config.yaml
parallel_block: false
init_mimetic: 0.5
optimizer: "cautious_adamw"
final_lr_fraction: 0.1
Each number is 500 + 25 x the weight over the matrix's rms, rounded and kept within 0 to 999. Layers, rows and columns count from 0. Numbers have three digits each.

# layer 4 MLP down (transposed), 1280x320, rms 0.0529, rows 961-1047, columns 0-79
464456520490512506516483566468491497530520517498504523515511479461475489461539462482472524497483480515475536542469501472494499528491487501495499481516491469503530459486473493507477460508511524504466486509497506473513543477517481522501461437
495470515537554487505440553512525480466504503529545491530487535517509508481489481478567481505492447483517474530515517554505551503482459521477476527511499496471454467511489481483531469489481480498531515504501483508493526500538553525478474513
492519473511480510463553465493524471498547473431487484458513497511465482498454521480496505469525454509520469536483570484522479511484483486540518478499479496505500505519525519505464512531481441510500474503507491478538495483469496482488570531
462512518483475499512501516481511555468529483435524525456550520491492490525502493496513520493480503501535504503498532512451542516518517499468521491502504516536526514503498536475487536477496516514462446499499507498477501503508490481431543500
444521506517454493528493508480511540468541496501533476485527504498494487589487504500483489492558460509507487552527513524499446475504511509497487520515516455518521537526484535542521512535505518464443492503509516498534503516477435473518483523
509505493531503502494502495500497463471493482518509540521515497479522478502552488544460452512543473467479526449503511512479444510471493470500495502503519525492508494459478505521454543528488471529506542505516525516501510541477489498506466486
502507511453508504499537500475502507497496515484481486481488502520517491507463432545443564491460537472529536505525485534474479499456466505485528462509513516473504474483439539505474474451507510520521502515492528529536489526544521503524531467
515519508515503496480508527514516502520469530515521530509524509515477483476501492488504500496543529508527523491520475522498522493527482495527506487482469538519479495526478515489485536508561487509505499517468517499453492514480523532488474507
481483509498511477543471537463516513495503481523499496495516484528491488528483468488546493510483501543493538502473486511471532488485492496538528439524479505476508495517496490485522508475481473456540461499475494507524509504543526436523560507
526494495496498501504516524481553496477492506515507483533455483505476475484472498513511482485521504478471518501536510479483522503513474462441500492521476507491517469472481511507553515527536470469448505489497448444497503563522498505459511513
449537505452501507480486451509528540496505504508490474478481472513508573497501547498484480474491486533518524505596520515475496489482561488506495515487511483480467496474456521509506484469487471526459470503489494491488481474477521510493483504
556504513486496490487502511497489516474486465492475498522497550553475524479476462477524513464541461531509475490489525480533464540503484516482523517479450504521513486514469509494463488522502501476529497508463509492474474553492497502411537515
484517502514510480532486547484539529534461482503507482512436478464525514484520499478509528477453539505528551524485530538453448529475476496489495521545490481502494478521530464513481460515459476549506536518502503441478474515547514484508459504
490530490521519519519437521507458553533499493572503487522509498479426498541498483494472507500501549504520560486510515501571509492530494530489516478462495515491468478497447542464458547521497509478477492516502543517553473486459501531494494522
440529492480516495529458506488507525497495515492489511497486479478487509438494515514523499539488538506511537492489473522486531536507503543509509487510479492439526492471572476491495533466514459485515547511514468532502552543528529486521482488
541499457487474504524518508517515476473523488488516512510534554481532537526487513518483530521543488530500489530486492496509543514553498526494507483562529523495502492521517513470490506488510482508456455528490507528484516485483498486530481492
502535507508498489457468486521507543513518462535492523483522504509424511509497522520496515478465505522506545449485534483534549506550528520489486525471496502474510488457502465517483555526528512461480497552505501497466491501506525470509525465
511557506496477486490537520478473493531500554494535523513497476445477511506513496525502486451468489473535489480485459465480476494476484541519477536464538543476534495458454492455512503462499519486462515502486497487515475532528506540511493497
597416549441522473516528513490410446509471474525500501525487512470493500543529460539509493508497441502525494532498507507484516490492481474500496537508533524502479473511489493486491534511515492477514516482497486506486512492473547525480506483
487487471511516487519523519494483528522469519476509506460444484505539531502511481477516479525510489518523469515481522481527497517500484511487506483489542514528450532476480506514495464470510535482504524537489510510519501500479492473490471532
484503470513538463514471509544543514499494522470500470503515484483494495477519485474531517465543483519494498521522534499497520473492521510479515503493521501492491502522480524513514438544454477478473472493528527487535481513514488481510484513
468506483505505548478490500519534512469485481501459481548503510483525534474475518458502468500506520507475494532501533501521541541544508494470462487504495466509474447501513521490555505506520472474479520562461532504523477497535491486441500524
498509475497491497505462483521486509467467501531486494525495482498522514469527499485485488507461492471490538504505469523470472469532494551502458533475489492512469537531484488498491510462480489516491507472460501521494528477459530574500503490
520462479509490508501465521496473461540521514499464486509543514455491469528536521511499444510495504517529503491475504443467480571479511497514524534511529480528483486482480493494487499509482489501528513487507498498543552468526542464488511470
505517525441514523484523487527467555464465479487478516497516481529534522485519480500537492468530500518525539477483567524553492544462523561449461541477458543506522516473487479498492555499464487524459482529508522496507486527473526487448504484
513520494488479484486496440498509500530498486480474477518490491466502498546528533503501489486499486517477485518467514519480487460467511482503535509527509491502489548486487511497514465502487468464446495466549434466475503471470522497512463499
481488526476509480499533500493547515496540474482503501530515496479559516511525449516515498518494478514556477517500548474494523512491464555461492565488448552492505518512478523464492442515508530505495513506483550519509465504523538474469532484
479569529499533472479447534527518516479498489506471475488473530518494529467528497468510490542503545510521515513471487507500518478468491503524517502524521486500539492495468519472497484496470483459479541520487544467477529510510469550525485515
499499534480520490485509509500515524465532524536532505506495516503480518502520470528506513471486491508504524479488440503490518530522490483531454527521509525518484485479506542492512490493504519505539508485508514480463531478526528530500507477
531521523475488527480435512501484487491504490489486510501454490533473491480512480518470493495519495509509504568483484443497455493482446494501497510533470492486466496518493497477499473486542551472467466504489512553531491512491514521487478513
513557538502465484513459530547493498508516513527513485487490484533483527551485517502441510509502554466527514484499502476494516509474516517469558457466492482517528506509522473447428512521484465494483515534481521492499499492508495533475436497
523513489531470510446490482499502492477487476484502510436483493475502524508472510520526513469535503520507499473497478485506529494462477456507538492522524517496451463561498499491458532503492498510489510529523482488505504504500490504474509537
490507497474531509514481502520519504502497491505479468458435517468493524490503515536490486487509524473462519494514469506541504523510476522480496506499497472481533463457496446487497515499512489495493544522490462495534529488485478508457477496
501468504513493523512493500504496485502494534490472505456526446520473507441523499550524481449507481507474490494518498536513514478525567520493474492546521502499498553494474484490534516484536525481507477525496496514495502468468487525467492446
536484495527449476464471501503450496522506521462506498539499502477496490521494493526456456481520478529486527482478511511491509459472522495492485515496531500506489498492481462509489490487502538533480469511513508507492528505493486531491475468
500546515475507477489451505528523512486479518503496499463485523484476529512472538546502486504491536503506518484485528474506480482530508528477543525480456477490498507482499521516501523516509498541458472488499524530497490468509481469504484513
446493477482510499513504489530467493558528493509486503492545519510524466534486512523505483469446516495472480507505531448481430520520452505485457507498552510517485499534484524502515531494487459489495494542484501517513497515511488468523508488
485500511525507515517489527485557482485524461517512515469473489493542484509489495461515506545495525513492476487502529493451522542512496489532503499486533511527444491474503500492495484476533516472479526540508537473528535515505495504498519546
519505495514465516508490502500447430511528506522461508505506464516494500522468503510498503519553480522517487501486509525486521556477495465489523500490525499507481544494453520481479534493497480493464479564462500538488495477472511480512483542
535476500488513504524461538507502483484530497509492493515514549487520480522486531479470493513518508500534468500480512489550515490494502518520487481472545473488497532491504479474540471492533501485486477488512537453505520491486483479502465502
488493525519515473502512495490513501506515489528470525561506501535494522493490511499453527478465479477475496523470527476510515524507470512505497487547465475448502504491480506493499453500479534519482507484507493476535501520483531500500522547
534514517529522420466526509495543478532552525514496489515479511486505502519485531475516453539490527537553526462489502441468515507492503458523546530504505520514512523532506500482492542485517452528493460437533528484516470529521498529545485511
479528468515479500484496462541484533541467478496471461498537492509498510484510469520479497478503514501505499468489553470514504510513504462456499506530499475542503518471517483493501478504523489502501506501506500509472516503460454510506502494
488512511468515491486458513499514508516455477542493509504520524503498546504514497510499492505517493528488531481505492490462537476474491453511519497433529515461547513471507464507465525493511544507511531492408469493505542511500498520530547529
509524510490491504469482460529518515477461507469470510497509524478526509497481463458486494536518511493525478511520475522525509478456488487514477478457515545520486495491489527545488494496417482492512508512456503508512481492523501482496494446
526481490528497471513494482518501493522468530520464518525503505485507492508511461499524529503543494496482497500488515512500452478459516502502544523525547507490492433508480525494508505501483497459493515470470495492520514569440505531502474510
442572511517503417497548497471483480535484478501449550531496446453510512491506532515473495468525534513524483525518515447549504513458530462465487515530511510504507454576514535499475514525511508503489519489500535476463480522486476480492432482
504499476487466494491496517477511486466497499563526490503473497481506525473486472539490535526485483554499511439530477488468450465508461508484487475521496503510491525499517523504483490497464464502488512467529484531497511479508532546477490443
492525489488525486506470479500517461477506499479508479487508449472500499466493489509493474471553520488489540538460539489475476497514455543453541486487490452514506490515507526511482502468537557468481527460483498487484513472479485446535496513
489447500513474502527501520486509531505503490514522536462477529519499477495524502490517490489500500506466470461503509495510487533485483500500535524493511490522443485495543464518485496470498536492518501481499550498533458533477499517499486502
487473498525505510518503519474485478489474484508495504490486448498504532472487477495470482508512486526494510553490486488475469498524523521449501452516478491462472473545482506504533492469505492515518497489489505530459498545524502520535504469
519491479494507542496521488493454493498521543544478540500465503487484543469522444513507487511523534543536486516488507512505487535460475502478493518479470490533506533495519563471475501476505486517523483454520498504500503506546526508473480456
526473499483501502520480524531509483465498501468492513504496499489455454474500447529491484537497543493527486476506509435490488520461504511484476505488480508504524484518469533529493505527477525469488541504508516510512476517461518544512471482
492535490506499490498497465498532496520475487484490493494469530459487518502489492484447495503465527513513527494505500512466454448488464532482503517520515497478485489492456461525499473536514503542513509483498503486497504489450497480502527512
494520521516481479505537483482512528490475485464507517532494542534541511507495490477491508537472532535493499501493510491501486523507487475488511523478475473504470480465491531474512542483519497496479493522495484541494513512515509488498552486
526481510516514521493482515512504479501503502498478522492526503523493442526472510473517503509496485487500510462516511469534515529516470508511487511513497492506475489522502471484489480523538462511526548506474500486530495501509476489493512484
503505526512501527482471492500509479535472511504502507510479483539463501520503499466506468446463463503458487497509498488505523499546512462534522512502512469507512497505460504496525504499531472527537488514523485499508491477504544484547496500
523506555471521521458511497515494534507483517505503516512452444464515522490487521504503458499517528456535521502512562496493491490489461513485533549480518531437537476467511505496482489558476498450530562514510545524501463454496526518506477470
482524536493532497484482504490518515501448472562508504537487504508533497496486526510492498505460510485489523474465517503508475492504514482510501504490481494506503502482502498520499470468480509540477448502508559523437497518555498489513486458
483507511505500492474424483540553531503529502458546476536538480484436499504499548520476526460535501467529520526514523519531497459529497556495533490478450470501545492519529534489503474484511569495469497478489516503453536526479520461523460516
502515498504512493512480540489495494500481526507499529455508503471447473475550514542475482490496510522562481530481503492497562517494471542500459492502483491537531486530495510486500487516498507509503508495492518528465486502502450503489473524
511489483505488475439502485433482557468547513481484493540471506524475506523498496474515500483508534507519509423488525454519481452562533475495510453441522488469522514496533554505511491480483507495539487515542496485539493513485485504516551463
539473563495441491483485536506470490494471489499481476501473493496503492493502491498516428515527534498519502520504482539505498483512539503502498502494529535526516492525496521533527495500534489484475495466524509480487494471471505475513506504
530461564440503446466465512510524517456494497470509489499547465471486460517475475517493473474472444501501501540523468492508489502498529507479503471534491536515516533493536481518499478472454502521511516502466511507487536459506453503507496509
460513472465477506474495522544539510503471506535533493496488480530529540477535484529463527493507494510491467460493519502506458529550470475465513503466518487509509495502511504443475511525525512534529525448548498485490548504476453502457464467
490495499538462508480455495492497491543496522506500533445521515486471506501504479506482501516520492533503503477474524517514507537543500478507487499489452464503548450524502503511496562567451442497522465490510484484497528496496536488485510501
513529517501526494472460495494508518481516536465509478462546520542470506524475510522521512476508505449531505511477534483531472516519495528499502527516560485489520516548521498500499519503482480521471490478473546502485538482474490464517522480
535468518476489507484517519498474478514517457491503514493543494479513459467455452518466468470527470521472485510528504513493465497493440487508504501490510497506467536532469513501524476507483533518490515504551469508509522495513474497518503508
490485472513444480501483492495511523510501498494476484492498522477512496495488502539493495523528481467469500519477497514480508530502502532470494507501485505513512484501451483494492512480518505502525517522479501480478496506529499471482493549
494481505495546533496496495503497484567475492496530502520515494497470508502454515534510498535475518524514528506536541546544519478503526507490480531486493503475517481522492492506489531507480501483521499518489468518507516483507448511505483487
474519491492468523488447492516493506491505537482524493484530486509496506516510502517521514533513499503521507500529490475488513511492487525479513533474486523514500481472513524486474485494512508531501524490496509483525482513486497488488502491
516528538469570491466467435528528496446501493508495526494454541498545541495440501548526516504516488530500473518547550545490483510536486514508539491499503519455492436539510527481497494498504485511532492502491507511513519517545481521506482521
461492502483472509512496540470467483502519523518526529518533475487490496518528476516515527485440449510482445489507478465513458513537530547482514519495479502523528480509530521491491481508460491544488505507473521515459528546517544494539509500
500496526495519533491527504483483524512527501509531515503487553543509508485513483456505527539501495525450516484480512502507469471504497529475485534512498488488454501496495527491549466492474503501444513452540555494491511484488522479498548503
522459485494499530479473547483537495515530537560505516532492509468514504533482535488495485522506515525541500485503544519523527474536502521493501479495506498489499490459521509512508483496480496466489514508495481517514542467494502564517506508
505494510527531510559505520505490492460525490497490445539497542524541508484494483536497503448498518531491528491481482473541536498568517471519510523486500467513479557479500490468548511496461468536456532485521492488480461572480522492543507445
532492522488510495508492517489460463448517480515505483456484507489504476465511498506502467488520491502564509501484474510496499523499487493515551486480513493481483491528541483485486524469473459531518429493479492541507484488481515493546497472
520551514468529443461486509503488504524502459512522486436475479489504502492513510476512520520481515490441575515535493514513539513458480483514451493504483480447525519474463515511489509490518478499485477548476526458465535504468523514532508528
475513449515509527501487479468518527474454517495505494460430546469491493472489479492470456514475478503486482507475510477514510540496535493573498509473507515545551527504519476516463551489498516513481463490513513500497453487499489503509511522
540492560504512486506492500517503543524485538516457479506505515528533504502493490485478522520521509501489485495489548505482487522510533476458508521525481518517540500490506523472489520482512530477485515513491522520453472494481450501463518479
485542536479492482490477544501512490522518485522483476488460512463542514501487504519496470496530483512549490505497510496489528498470465490512474520490517481483501506485471532474504511514496477487520521513446517501483484500508491498470502538
501507488470499491504481477463509509482498509476520490523500533514462508526469499508531509485472551483435476519511515484467489524463498521539486505493526481492442507491482514491519480471477500498503540502529468507518483498460499469508487524
519503470515470517479539475501513486477483461459468484532495503502519516462557492527523507423488432499506466493445495522507521468499491466522520489461520499527503524558553515493521526501472474534548447455514462508512438516504533499541468476
500487537534472511499524500517489511497506468514459548518501487477533497464528488508494508521546525529491501430488457507501524477450456482510481512463469486505490526488456468491459496507526505508494518494488476505486519496456508467472521508
499560496491508459473493510511532488547493494507483471486487460501507514490515511498567507556517514485508506526525534492465466490467488505458507446505488482504515486504497484519453513522478471498492472534515531499439525577542474488465515524
495506457476501511517478508466481512449544519470535538480530525487503484445507481484524546480499465493508499555494505456476522529516487491490540544546539476543481434509467449505498474508495519546475483462503496503501501504519515460514497476
573462480472490531522492516525482508480501474484509489527470489502467520478527543489510481467474507478542495494510469513475492528482496491482555541471500509520564516539484492488493532473493516524521554451493500520484497484518542487487471455
# layer 4 MLP up, 1280x320, rms 0.0476, rows 962-1047, columns 0-79
480507475524547466493563487493514525459499453522524504495520491534525489521493494483498476497493475501532500532482493509494489532495511474498487494496487513526498477446501472481521468481489539491509459516508464495487474486506492478526485474
502509508473537483508535501483495501489548479463477478499522567548467489492513507515513487504510518546530512552482509511470469506487513508510501467495486498473513512530484533513501478524495502447449539441519481477569456499516505510472582479
480466541514508524521498533505525517495510538467510453499488521506523520517487513471531478542492506509517521525515514500493494514545498521483512519539511484498500467483482500541470492498558475484492509496507490517535454491513486523504487499
476505511485490535544482502511492459462529493511540469537428510542517481494505501511538504489511471547502484544481551481516469531513480542467528502461489467493518527522529549520502478465510526513503512512518513528555487528447498523488561544
502460503497494545476489494514506477495518531482503518480508475480511531451489498506514472474532514511444482530525504489463483493501500505530484480538482446532451536498507501502499476524497516493466515473531531474496511500531482561503476487
497479485492499502472517508515472490461506514487503490514511520467511496453534491490511496493527502500516521529513483469506522519517504457464508475468484500475547511507537515478467473537506491432498507466497531486500481489527551501501538542
532479517487465497505498478518498489517524493494501501482474518471479497497501527488493500529500522512492500478518516517483518458523494511510523479502498476549495505504494490522516483512566537505520470506482482466503505477445481505494488511
499495500464534467515488538536534508498470513526553489507543458523494535499515508496503501524502499500528491546494499446495465470516493523506527483514522481470565526487511498498527534559532481521467485518471502527480506499477477450540487519
495506467489501482519559500504537511482521488501521466500494498539483511502470505523480473485480492514532447508503503488497521471493495496523497492503478527494552518517554518512493505508471499476501455527540461508503496525471525451481534559
488512457483488516492501478511508531460531476494523484498483508562508453504469515522494488478478496509503507561476478494510510506490497495461515503463508478473501523516531527542515481510490467491468496474535483515494513506493516474472525506
491490482520484526469493502511530482500529490487469496512505496475550525511482518509506503485475492481532541502516468469441550476488503497547482481517543486490482517517483519478517448495481528453451518482481515527541496500495522484518451541
543495511498490499473485495526467496490497490487524506518490526537511488479511498454488503506482478487507496516482454511528475526512491505504541489498514468512481473480495517558496454513546454489531474504514478467544484477510500466520506539
503469498484512500509516482482485529503529492512512493562533486530492536500532500508512491521476498449497517536489479479488473532522538534506494513465532524503499515505514521500499516502538501470513562517525503504520461421500491498493532499
488510498494526491524501519514506533465491513494519493536514531513491517419531524513479522544475495499473500556460484496505516511502492481512464483513495541477507486525526529510482457525513468478483496466499514482461456466487537512487490503
486500509474530499507508501524529503510478534452509475502496478467552505502519504476558508543485514460466514503559511518462457482494491511498440510506476531506484506509482529481491498507505522467495488512507512485482508468501490501510522525
517514485510531470507562484510538546495497493515489482528536510494465500523521513494523488489540514496498455549473504522459473478481510525479479507550541522492508462492507493518517534506506535463418477481482513493472498520506509479508537587
536525509516506497494504512493493494521532480533490479504474528539473506490473519508530474490484481493461506504480524485480470509506513467499494502504453514454546544506516541461488514456487508482515450512479475545509489504494471530479504521
513484497495487506472521527501468494468462521439500501520513476466498517477513471503517475501524530430504486494548471477468505508468517477489490504516462473505509503495541517539499497508499511482450480487543499482537486524515491510521493481
506496510497493480489512486512500512462454509495484491505460540537526500499499508510556493524469504510503484518476577465515491486562485465550542510458501492510460484500479502512488500513553488496500520485516497524461482499474534501551517494
517503493522493490507507474529478502449499482516487526505474470465529457540520531501530497470503519494497497491495493470506482529462513515516532534521479482492542512477543498480494458501485503524457498497525507446488487486504489506515516511
513492496489544508511539488505525480476489506504496522507473543541525504540515555518523494536480512508488533525469520495508529505549517505517487477539482519489473523489498524498500508553529521490508454517503483503503458435470518487484487490
522502469539468490489515466510499512487524532480514486530520489501502470477481471508478491534501542465490492531483472445504554510462473534469498474532502493545481542495517543485438499481470477517474476508533508517511502490479484494508476545
489488439525522503525528500464522494492502485516497524505486488489506500504512491542498500513461489509505445519530484495515469453514497490514450501508538522486498551494522506481495505492483518509456532508487489513470467466508510516474501503
511502480514507503492508495509531509505443529487482497495512460500519522489535434514482479515515530494539481511529476494484496488506515521510530474533522511481432548470493476475480484513507525472488491518467502487517521481496517473512493505
485492507468474489504495485504517487454504495538486515512488513507555476549496521477472463467502473496477507539499518466473509514491516512502528494496532515498523551479533537527466462510504523520518506497478481527535501455485510491533486473
488472515537484525511505512480524527518510517540527474496521498484547482494513501503492503500522504482517523515529476451547524505516524482530544508536547516537508470483543532506492523510495515502526504485492487521487486472504485534557480510
490519492483482526499509515519518513468502457523502502477473496504494511468491450494441483491534524497516526514507476504484479513500542531514467458454490485535518499464510546495465502522516491474481477468507475481511444459471535527514480452
455448460504567538478509529488509489499520476491523495495480481519456534512487490457511514526485500501486502521440519492499522486586490482523465549464518513495563522494474524480500472536493464480511511454539472509462504517468541469568499467
479481470543509494481502507465534518504515505510517497509527516545534498515519522500487506525478482511485507492511535513533526474511492493456517514489467499515519510488517502476492479512480539497512516530442531478464488520492516537505494547
529515525471503479485524514510506483507496427483521520512475463521497493512462481481484471517498465517497510498473492486463515508507587536441478454483463466524496477494524550500477472497488484445489463508483484481457499491535540481564523493
475470500499464520501463486494504510523516498520463493508479545497491543477491493512498445478501472466488511501529531508485556521515477534522537486472530450512524503421493512524494486510539527463480474505474507470483504530436479528526475546
501526472515508480471554462468536516488497516496518490509536476495489515519552461515534526536534474462511530504512524495465496513501505496477490471525497540520504473446473497524535491472529485507494526512471445490457469508501512473494508468
519482503502510485493520466502544497481491461492525502492548459446464510447551524530493445497501493516467523555497488523489497530523556478497478481477489519517503499493498508516526503514479519527457512475494477454505466483503536514487488482
502485476509466515472470493517462510503491497490532483526481484524492504460531487513540507545507469499501479490504502494491503480500509501442513501505485498482469503484558511509542461485497478493496530513471491485492539521482495492566482470
492485545491481504546504491503464518463503510524469500502456517533510579486518497501535514501461501513471492535501497497501521544490499512511486517496498508554529527496543503494467492481509482476503472497525488508500502522502454528505563518
495507579527511534526497479535522485496483494538479514498463548511525513487482527529547491520489505494469546521534521462559541490523481516525557501485509459488542473455508526497464475480541513518511512517502499500524490522439486536498533538
494502505515488498523494475498524546485503506477506495483486518526539473532472514464537492527493477507495465501496501490494514466519534562509512498493497490492498495506508504473530517478530478494504490512484510518549481497489519485530511477
459526482508485480490515507472538537511522445501504512503556485470524534505518497472491433535472479497514465545506528509493475492532533519492497508468501518484500491507513508509490494529489514506525530515516518519507461481486499499472505521
493457491482522506510486517476487502491512509490545471501511445547505502500528480446517506483507487484466530509480491467518485482456490490479499496500522477504500497458504485547468505486506523510462511497471486513508503524510479501518535532
506513479508522506508517480532524549467534473508489510525494444529518503479492473498501519454471498452512521507465492484482533544503510495493474461522506503499494481514568488479492451539524474469474499493485498509473493514481482506561507533
492467509520498493558514496507486492476502505516508479523484522517490504526511540493471492479499498496509529548544471527551498537520503470491495495466472543512525546420555549481443523471488511504520557506534471547519492495495526489475461492
479490486515501526494496442512502529509451518476501454520515480490485492511509488494470483526478504461486512512515502505551470553495500491515490486490538467517505452465511495470465451490490505520487481509492532528474492514463503525497510528
495511543502540465517485496518539534459497488503490478531524501525491523512479504484543469497456494487510512524435478491511483489521482462501532471493495492509501525477446527528539495527484489510501513482472500509489475494458481478509492512
474457504492532528513497515470492485455477467485451427498466540522488508455468465476549513485527482490510496496487533479524525546514518519551543526443494459518510503491542534519501500485511490499548474528537485499465487532521496509538493520
547518528524501520497528530494497523489507470525496430519501507503492518486513488473529526483490489484503490485502527521464492524511520477469491557508470504473493500528489547492478501483479504461504490490517467536456475514520501571468520503
492506489471482493500564455532503522475483521502470543500495540463526482474420536527474455484532539473512465539476513402449531512507502527479484458527438453494469501490520492534489459493548514462480463489508494496520491456500545510517483439
505494521452531483507508472516494518515521479492471492486537484507544453522516497429491443436520531479531509514499492470512563515476584503488528498444493458481514527506505469502499441526499515515485491510459511468470503547478474519532532560
467490529528504482510494506489506471494531510519474462509547493531495493462560498505472530528549522490522484522514492500544496478491501539519538523521490520498519516496514496500467501491524549498435512471473514501507495510470540477486551545
519460461510459529516539483517504489479531502485496471510439540503532500488501514445464443475501506504499482490475526480519489504483520502536537518506505503478470477523523490510500524499514534490499493464454506506537463495493537516526475504
502517499495499494482495466534515521502534475542495442511484488499506481486480517499515520479507510508539508480520535502530548525591551480494535524480444522515478475464507479468529515469554495515537506486478483485516476502471546496525473496
541516498524519491461511455507520503501484492534548543529468493503500487481484556515509474513480514507522510510457466489520536503519507541538496503535534496520489485502490510486497503455520507459498432506457511471514453476465506473542476501
501475511508511501488489478544512491465493503549458477504495487500523500503502475474469460532541501491508458501522502507535553527496516504528470471565501467519449502504452514484495514515521526474503512500464485496546503495526508507480493505
463488512525453567536490497520489511506485496502491454531450503477472525472461500458519462492501521515456511493502481481492495480488504504518486524491507478493489461491469519477488454492501485499505554509501480539485477464517515492466494498
473471512472518525523521529517512515512474456483463488488506518514481511476456508479533515518480532488521504531515490488516484520537474487502542476486524474487533533514499478482519487503506483502500495527499498519537488500510494538482493571
513504533504507476497507481487533490491477487524465488521466514479540480496467543509486497473518550491469516486502503514534501528480502470531535539466482501511511473482485497533501517481512535521518466471514520468488496507517523470496511504
451431462508524479540501511477507507503538441490544488489493480506498536450459528433531504464471464490508522485522496483494512498534504511550536485487528553507516483513480474497521478473514471505510513518453513501509502525455466449532496566
473497509528515488516541493476524562499472472513487518509517491500478537483509500461505492480512485514522482490518469470522545478503526523492528485483504481504493505471524514477512491468520532486516550516471491508531487507511561495502497497
444523482493517501521512519495524526490547506543509499506488524497502505506491493513484518487502477514479484502473432480525516462535503553495487534497496532516457505488499518492479548523536531487517541494431498460526473533486515545481468497
533464527500515495512532511519474474515547502543502474545506509495496540457509491504509495493531524508541512494522542480556554554517490499436537507469471487487492499535537471501451505514534507500550482502497458512518448509485478455486539527
515475494493499491513500505509505520487524554510499490506486495515477517467522458498489457495509524466494484563500502428505518536552509529467471484523512524506527494514525539498454487526467470482512492502497491492487484473472468510480470494
483474481509531494485503489479466495477489451527473486536484495513509517507507517503516528483494476473484546506495519446470489467507538507464529516484457530483485494468520520495466497500490544493519521543528490524549513507485523525503551479
520497528530494495508488524526486487498497506505507474534503506485538449547461494496516493477546488501543550521474474538511548479482542498504501474496472470531513471484505516537441501540533498538544476443513528484563499503476499517521494490
461510486459521488518533510503538501485424523505523448547463469524501529503477437462512499507481499495517450517457514535525500509543522515518450515529504464551488518497491569485557448467515509438495444483537506482526489505517539484529517489
509505505477486495477524465509492502472528507501505509500495477500499502515518530505484478493497494511490498530408527531449500497518503527514521476531481487512517478527520501480497489494527507480477441486504507509536476483465497515517497522
508479507470472474502533510465502480485531504475469494473550534516521498501512469457530443483455513562503473566488477470463498514472512464491502499430472462507468513491494533503507497522469514481508481445510430507522473467491507505486537487
480452484519497489518501504471512496486546456512499505492485475510526507511528507462527472505445487502491544535443543425495487487522525494537542489490522499502500507517498517556498459518494481495485509485480514544455518466467473497517500525
501491513496513483513496535480516471500475477490520472513462515538509504475530473503503525499498518509471495537471501502482496516532513486506509503512479516526517491490527488486493519451504486525497513500454472499508520501482516512540511517
478494512464483511513497486500456524476501533525469508504484466529539510501500473500507453492465490515494496524505461502466486476476534446480529488467459553448502495421500540486477522524522502516514538518501492548485524478489505463500503472
513504550470521525434491469511499472500549444511529518536515485542483480486501452509520475465530545524524480497507490523502532485493518527531559483468481487505491489469490541541502505481514506455481534459502449485523489515445489481491552500
488481466518491576524482487492521509506520507527506478498495517486527496484526513518534491534514464480464503511523504494480477534536515521531481527488482541491528522495473493539500518526480481474473525504503504504478475500527546526515522523
508465518491514517478495476533460506514500521518514457536519475485524531448528475436527488497545489481455470519521461486468531527482486479496504517515528515535496473472486555539512475496489502486476455461524468514497506522521525529501498492
513486520539490485544527517489491457490471494461484483527498442459529504515533484537453450542478514497487427474527469483552505537457576485474486522493467553487500514506496502538525519537475539505532499509477468485519440540482547464497491490
489511549521501498516500505521458487508496505527540455510471526500555474476510511486558507478533493504455474523475468508505506483512509510501477566519467482531519552519513480487472445510506480502527507452543503478501488460484506523541452493
535522478464471503498518465491494459422526478449478481499517519491509496491469524484523492523542478469473474481511517500452558534504529481506496503466436472548519538531525502512558488471514451498500494519495464512513493500471513465490518515
464496510444510491515515509531526488482505497464471486511512495518502514486513524498442483483504473493445483500495480453469492489487484505489492491504446504471465517500539500530484466517504458491463503460511489481538488488530531545520477457
490538463486524505497504493474506526479539474492478493498470476481479516495489482479487519512531498481492506492485458515545466494515492430523534475492501508504432476496500499550525508505505504512537486489455489510493478514495516502506483528
483514473527479484469527524492486557498489541496517503512485485491496563507550504470490471504484490532470486525530435461539444508544529501502490508530493554450469448478448516467516467450554558500515485512442497501479502467460533504518509496
528470477511533456484508505491528517516487489496471525491500451486474506520497538467510498540498515475464474488507495489507534492511502545515512467517537474525538500479460536515529499439527483501514466526497485481452493480486457471534500537
529475495482513470499524555476481505507481504528464521488501519515537522518497491500490455510502525509427491524464529466486464476524529509480507508515462523463536519505488471499529511481535493471497488461528479525484466503502503502509551533
531494501488538517518491513512518469499530445528539488534501500508548506476546516434517480512473514506493479515489428504508501491514514483466503546491512473507538545467520541484529513501492444469546499504492507518474483523531477522511480537
484502521471503501469485506495502508501509466518514507534506528551468532488471496473532460525504511486471480522487489502498491489518489523493538480469521513496522489522540510471491491505489442462507502469501505482577525481528473500506495513
488474519504526518471518459505496537519517496475511514478525498477511517489487490500509507457479464466488501519507526496544506532494471501483507468515512482480457510521484475503451484477587492487496495492441434480479444475479492473527514557
491477498517487528480501497513490497483540527530485507504472507530495503469518509452524483500495513506492469503522523444514574489513522473486505511458455497514505506495568496508461472493493496466502499498529496460518477499510508525530507485
511514525505501527506488528495485503516545472499526494499483491487479520424489492505506498508488494472491532505461485472474501490553505552452529473474504475530502507489506480506493438485498494501479529509482463484492497487492507519495487491
515468520474500463498506491528503482499519496479525521510488471496504494471550455475490506517472504489564495518486447510506522515467505507493490534500541508497487548477463501509497495472499479495503538507485481487492502460508535515513512560
525505524486473493472483509542491502506561482521523468501542486529540462473492503493515472494505498498518496518467482513504561498470524521504567500489486494540452485517506504508520494527505506481491485463486497493538495537492495489484536524